config.yaml
rope_fraction: 0.25
lr_head: 0.0096
grad_clip: 2.0
steps: 5600
Each number is 500 + 40 x the weight over its row's rms, rounded and kept within 0 to 999. Layers, rows and columns count from 0. Numbers have three digits each. The size before them is the row's rms in percent of the matrix's.

# layer 7 MLP up, 704x256, rms 0.0925, rows 272-322, columns 0-127
104:467475455530430476532533505497571532455574470528480507498487538471467521445497526538594468544538481435541463458514511499441531418433482476475506507597474528521467489434493487489463529501505488505531464551463526493551558471465500464524530564540562444525512547524501497508368508467492454417519494487541445431496462476504561474483516526541500507540541426500518516480505481491440467447490
110:517507474542469473537577527491472489474489489495554519466517501447369530451546430566468533542561545492481480540471470495522624477565509522511415457465457481481452382510499530511439461459471501407489473483487403453497441495568504495510568529480508583587477519571579541526460506535430582531517484453545486479469533444475571493490497499482467509499488458602477484508520504499566478548518
099:474496483442524464555489502489469465532532478538523546473446520506539472509461547508564489557497563534477472447522470512478494470482483543501495545502540503551482489548463557517561513502578501491486547479474450563557558513525549547552534434545521497482460554493470558505546522505501496500454501450495536584486513561498509444535483506524462435542467459534539510509526452466513502464555
098:506486517453508528490451585537451450509588492514469517568493488592526476536532497497529488566437540585438490473474517531511526496462576487569509499435480544513537512500419486473472439605494430577464495545530499349523499550494528510543529533459482523556463464571525558495519546511507557419424436504492480463477516500475492469504516521498528480501462536551536484476555507478542530469522
107:440515567460485509552472520524456493520579483537533559489441540511468509427528481497482524482535532460507501465520559476564546521447523468536522467506499378510529445594586503501517535464485450490477463459470501478510471516575465457518477503534512505489520485490484466545411477548526490549497503444502502501450511465500456488408528482478537564448443467540496445493497549516524498455465
107:522455557485523516498498467573480461523514489500531481534509537511461541475496477516478468522527469428497500501439529510466520449460446501480480528474504485507440486520547473521395451495484478431550496451463499506542467438545480450467507485587547609478427544522417449516414491469510575510481502423511575493537537448501395500505524523572524466560478538550514460509597527482540455533438
093:466523551516595457574467500503452534449441459465407458516548493483464460492535511520460540535508479482428499485450492478513513523526479504472482505554480528479559528504481461458495500494405507456559477453560493482515431485508531527523587520487529476467517492557529525507532526399525431479467504455524566519548460596463470534478498505503536530503509478479509482479469516566560475431496
094:528483554527509503498567518446503564498507483426469482505549562515484500578451497507480467430556466481596490477478518429457515513425479481529551515440521380500528563453569524555496492513536519558556545573528484476500477480516463502555456558519465482427473516529492481526492536495490443561515416514503539521488481490609460515524465473515520408508509584468518480557481480550597529488441
100:506475466498556556485512561461427440495479505511488508490495412469494513486532575461455499488573523516515566495519482518547533470528495514536492566525552511502411521455514568502517509491458519501544441508502517486492522413573559464504478529532435510500502512468488542449583556429534430511536555466478489570547564514523468452446530541410433469489431481462464458481515520462482474450538
101:527573463455508517537488509457549518502448461514440498550512524501513474474494554478520499505515499456515506526469529550459475472449501500492437513527460467444489523518537485468475525460512500489536520495471517493546499563521529503509533403476431491459450513485516464510543400485455451500478576517570440501518473582446454508479468497539550515513576418460444502520468520477495568545522
100:588563537514485530485464489543467495475524530509476502467435424474548544554446587484518444494555529467458531523478580519527523508447462572507543465503519509495464534511497522557539448541525526501503435428517479526496531514409557512508459468511419466528515515549521439548522434489416491493553495512453539478443522482489477476464561469472487444547472476512487502476589469450518537452448
097:532445506506532516430499433527467487500490516548494498499517560480397500550505560457423492434395497454515538584576485482520553459498543495489450432481516489439540466490461580537526444518541500486517506503518468467431494596551516435528489458608508527542536551477473466478441499481471454500470527456455407490532477526489484543455480534396527488499442483499542525522398493529432498551419
091:495494570481524553468530470479477548506505491558455509582583474415495457495522538524568472486515590518465514438523520441466427464498530470545481466451495506458524558470525504507454471424519536478584507558479498524521530466494547535467438586541496516483448484558528514533474561534472583502560468461507497511555464541436509513507510472535529507431550524469490523519541548469488544557407
093:582509457484427496530491544460508551474458493417473472480484482510520528475541469469488518498403448520478505464541481560522510516530550430435509480491538536459446532487474403467504496502461497450451576443613507485430491479515470483508556530554533409527564441492538516509496522487559523432579525469529491465555520539491492494480467499465441487531537490510469504508551482567449504532528
108:482529473530573480488557506482575545472468487520443508458454504495442459527501501460596523550490488525496487482496447559519483494515529391538521469530511467493538546452451515462547522574399536477466549566539519495491506547517491566565530422468531476521444496506516520503483493491487494473500426441481487516525503452515526549463459466519564572431504521453460499506509519535531480565520
102:482515513471525552521519527501503539467563501543472546484444531461494507470479571560523473535523531524482504531562480457482514487516518478437544484479492513526510496538481542478545541574443418474478512487449617486501495488554561551456540519490478478481385491450536587562537475490515507513525493487442452464509478449473524516548519458521421525502451444467491517550541480462527577514548
096:470511505445472452556511437510487488492538602493437532490449544512571519492555488541499573571510525560542579512469448496516416479499520483461499458504508509566475458482392493490564496498485520471542506434559532511523458529538554466476533558455544499480499484509561501499497469476499497467500513562442517488471481515470466526470466491545501491504533501507405403578587480527525543516502
099:399477508563508482561419476428457551445476524479487526540462557489555437495477496463389546489498473515489478445437485419535468471439482571506463505461506526546536429490496474550452496458468466475532497448493506490503517487522543513613489517479479534482457460469468512526427478487497501522482542471567517491538480564480561501579472491487523616486446535460462464450476495446461548540538
096:553473503541464492434474495391451510491454551586503488496554434590417438500409519503592480551512537531507562558498462461481408493547460459509498437496545558480461495550541506477504517543458548520468529400472428498459484469486524511494455463523497479500456484463499509552491482511521447510597512495469478519503507534467514440424519572454564449516483481524596512498579483527462493524564
087:515569523484482520462460496486552566464466462491453520449484482490559435393388533458483529546536521492481454497507463472481469596541523503472556497499548464511513396568485517485501505479510498451492555568522514532480505459551506535407506488485545452515494621569502519448500438485546497558481563498520480440520481539575516583501521574472501520512555485517509518440501534519512477523444
096:454529562529506522520504431480504492505455495463485503475543540529456530483539545589529492559526442577438498440517485481473538442611504526514528555513561474479479469407511556461486512488538516529522489396458506494477494559516561521523474538508519528502440482454493455491497425505417520458525523575458497494494510515491504507551453502554470481528432527487463544545594478460490463507433
099:499478461513486568479477562550513487563485567442566476501462564531520538562508478467489492514446489482536474529516586499461558442508432431516558511523489488507433483497483529506496476456545497500545497543486460492547509604530547460518447482502556528564480537457499481564513509540490463504533496478492603429469517486534498527423518579523480441508538451450513479459571449513615521458416
098:514600460529486497557545481554512514531449550567519455404556515452479507547571526533498406493538502475439567485488495517547526547498468530550496511483504526488553463547536529474560446469461487438513445506510485491525495520550550508522491521435480514434490421476497450480420482520499460545446500504501441476508477572501477506470407472556493528415430495477426518499464449543520494491432
103:509514481533508471596485425425516508477450516452517553525503497536459473493486582547556523511495522506505517450500535509510452499485509453534488468501559490521474536547547461475477421489517499515471462460552490458492483457452545517472459483553519561497529486538494536548547495547547553490360506556437487478496480538440475488482521580438528509573439529558473492540488489495520515532543
098:441485456432560467496542543554524511529525550505454495484554487512451489511570459495474466508542493486515468461500490464520537499512551547531468506457487469436477520475564527615491538526551580508461548552431447485559515463491512445528350481468511471472523464437532435515459502527515446557465473478517525450458431502499553480555462477535543485448531482467542490443502447512476457489535
100:531510515501474534476456461478494484482569483540457485556477515450534460504515485559516519590530509532541572513471487428464481510502559525472521499517561522510468400505508498502474532489465433462556488446553550510481525481593481551527495480517481606506488475547478539555540444571436552520495569484520454504493484552516453494527464542458473529537509474453505506423476454396554518513482
095:502424533566491346497536490543569506532558514578548450488492517476539600489550545469415486537512488461494444521434489491568472524481477432478457496524447454492474475562568494483475516472491508528490429470514499506506472462498544507428516467488487499506491526500509539568532517543515485498551521449528427465519502498525543530425484544483403459426466481547497449530492538555519477505485
099:542451506612521518551543426485441546548475545488454519472521516430425519536517530468482495529510485502475505449494465554490498454453492478529504501528511512488528447493502509507485518443480540479520506486452516507534474519534477471525521486533590451447502472556431525561503508510495442490484469475512496543543441577505445393450472574505482522558517487552453501487579539589537472524502
081:492423592551445446495475487538462498551523531402538456434468553491467431496550458508524453584497532471455559459454487499494506590548569463534465510522470476522456472487495471468435501474474507444625504489438521473544478500458452509552514504491471441484524558492525437512481565487494475514460501467542526447406441450503486424455499516503506461497570444489475509479493519499538521527484
101:541536545491566547513537501475507511480522511591506439565499548507497496461504509513441528567505465503555524427444558525544455504491576558397501490498495495449461509472459457445516533496470492486536510461563539451529484523464449541431501538518540504470588618517495483523529471478532447481527508478523445543500507522513482547465458483538477524481503549489458519519492471546412513500437
104:487490454558480456522478459525510489511459468503469531492500458494540482471434457592532467515494513493579574490447489442511544483493543510527506515439520422531470477495573477490438542433490458423447443491491420504475493598516473521445494507512478502470543504524558458597476508481415524420471583461532516522522502516568529538514499436499474502470470458561520453445453552479496496412488
108:461492470499492456488465490466442499518499502445488516565474412491496487428445593442629502504489571437412489480480478495495519425501545481505458497504553557457533403487427486602575501520452468478587470484504512504432541514506595542514509508530538427542589516472510550462511541422446445509500562447506487527569486470469485489517540521450503512514493495483540521493458480472543505517476
097:553471499455538505490558532499507452561491492494488558510441536570559528505547455397456458495435426474465454514495548498480526508543379563532555564472491540492459445467474461507495517506504536561516514460509529546528556505479490527545425463460503550501474531459487515437499518482459529493549481526455561462582572456548508530510482528461453473550472499506482501521482486521515530576506
092:449565498506507513508529382479563577495482531493447490529541577431483485523554477502496566552468539465482523442500558523531432522573447565465459472483499497526523499573464554446419529533448567529429528510441522430537464494473474539468530518519430538517549506502509484525495503449513459502503482473503552498497490497507452519484509513441558560488491487581424493486499495543501540503534
101:502447495479460492477457571489530439450381573539540431504515514500484501519475503515485519488481560518513542479564479477597497468420494511518464447493446535523505537482513449532497524536575431468393538479549481507480499432466436486494513486515506521575570643511483545431465492538524471434451491514489448538538527469529561510540499522509568513513505579514515480511468470501441471574485
097:484427501508498510523506436505473497472555401564426561460473447550473487493478502465505545532427528442465474525496459509545518486450524463537546440466455482496523469508477513477464572454536513504453517474500502521467568559536513527515497507472537581528492494629586478487529439559462513509448449515435516456494521558478517467500527469511538501456482489504449529503436537521509527543441
108:475430520483529522551502524565470455554426431440510522481540543563501495479493461532485623504506471451450474510520498490472561502465477473548472517484459443475485575556559555520503504480501571550480530482424452523576529481430481530575482569486528434550500501497511417523530539539474431454534467502536489569535467537454509447550489550550494458507489468452494517575526497530436564514478
094:481452435486531435461495474533504525458497572560463493519549520487439459541496488528471484537387542503434485579529431526488547533446495539471514511461501527541456496491474527560522476458476414514443452483525484499524467509529566483539500505570496538453510569503460546558481480431526470495398490491388510443492486519547502483536546500504554484467511507526523487503477558502521510407594
094:479508567533439535512561531585492444462514494421509537519531458393503501499496429513453383534550519512504500522487457503436520519506568520459524469454502507452444516501532520545519486480509436501523505519468523505448476420485425495462516521527544489453453528507461438505485504437542493537572495554518531509510523442532461533426557421539457466473550473488507507476513517488522611463499
101:501421489464530521529548503521560480565502498513485558502444543468443552429528481482479498569519459473515345458512516493508533553444463499543434468531565474469416515547474517466427572545514524478476489485562527423542444416498601464460473525537579549499512479409479475518507505418504491532521443486489531519563495531491537442474544475545473564494501450534533504529581510562488554529491
098:493506496507486517477489550486483475541468509433503546495532584469493444484561502531384519490472535494490472598464522500487568538508458476507384480410394494450522499509482498471555468539514471570483508502476497499505433499563536446522438454494482569509449562465481453457593514466497488525508515545477500489542402402475499521522449480483477556498537515440499500491475508496514496471452
101:569496513543566529486579504461435497538544482554459505558413521483535516478489563494530506479506480503549547450513530467404387530460483482470453499512500542475505530540394512461453553466500489508525487527524573496452533526461471489429555549461502465509545492449484506446580446515525499501435531516464467501529529525523464484555464457558568472479515511565426450493544433462513490459515
113:487490566506518495464516467523531474508582466515472506509382477503528484495529538491430471480485489585529442463457431536460524523523471489516397490507531543494429453472523490485611459527486546483478458435471467558467493470573516480585542531494477485552505493460497514498476562553461485500527534455523521521545541490528430517545486540480556494471476548573599509495455484529445394493434
113:474519437486467539486467447545484514536479467512541518446522501539493512464525495502500501492437475455524442515517491560541519522479457482483504606497467460460477554464540534485434399499437501435493496524489405526467484485444486470519452494479477581522474485477468494419543517550540509521439492521469541469581501515419524506502465472432518572420475540569471526510478547485456487539472
112:482471529402510443432494552510559504570510507601514519503524454477462502453439501538517555555520484482528432521531516533498597482535510518550523494480397485532523521424470498493519499534441459440568463544448485517475474463529557491458494423499486569484499518472468468554509499461483554466475459537502445542514510451492433484547553530487496441527497516519482516571528520491518437499464
097:494504487486525510450497464486493490512593552485527458501492452502575562551494525494605522526507552413495534499480547493549407440460511538406477526440561497480485501508438520537458451490561507476479427422523469484469508508524441479452475528474473537513538430522488524440541529483594470496526491566467457489463509522463551524506544476438483515495485494474541490543556476466519547515500
093:483535504487471514499534546476534505470514476510475440499421519488470488601521520475528483493513489393508503494406524550473603473535525550540495511492454534488494533444472506477460469508577501454540491606491506493483446532482481481502467505525492439385504449453581458498515503577426482477512522445503539510562477514520508479502443471524539518506446509593584566490451495483517545540470
108:585487515498464556484499518458554486478469512527431507539571489551455491518457520449473509571566578479523533499537451447446500454546444543461496504452548479433511463543579477426507492517487465511551506448504506444462435573481506479514519479477529521491518473527478582483505492530463555543482538509474514441488480482494512497506505548560509456502530517479562493472443492440547467506501
099:538514446481610534499490481487470498579501409505484509490529549520515461442538454532461531512480512539418485529566571539513469486534470511459505503529460544529499534450560508506436515519472493563535474396468470451527472522580552510493493461438447568459478467536524483471528485482549477471522474490498477550401512449456494469542428473446502478491613505506497465521454539462515589503547
102:471461511443487520485500461538475585483541500457501513472527528464484530543514472461504512438504585508590501444539572510471488417490483508505478510558490552506424496470525540509481511459505489519453476530531512472516539508496481534508512508488481465536533563442568533577530550451440500495495515484519433436502540502540473544468461522530512430509494454484505495530507545489528522452438
095:485442445579500452511452455524561448485528552504518497485463524527526514474523469563441486458480477540473519521591476424643478540475530498566426447543567466478550552482484502471462509574436515495505464448532502529542490485450498510503546464569438553436440513473565476565492495467469516489485475497471532504584472523492557573524543505546485515505407478506532491453511564570466501513571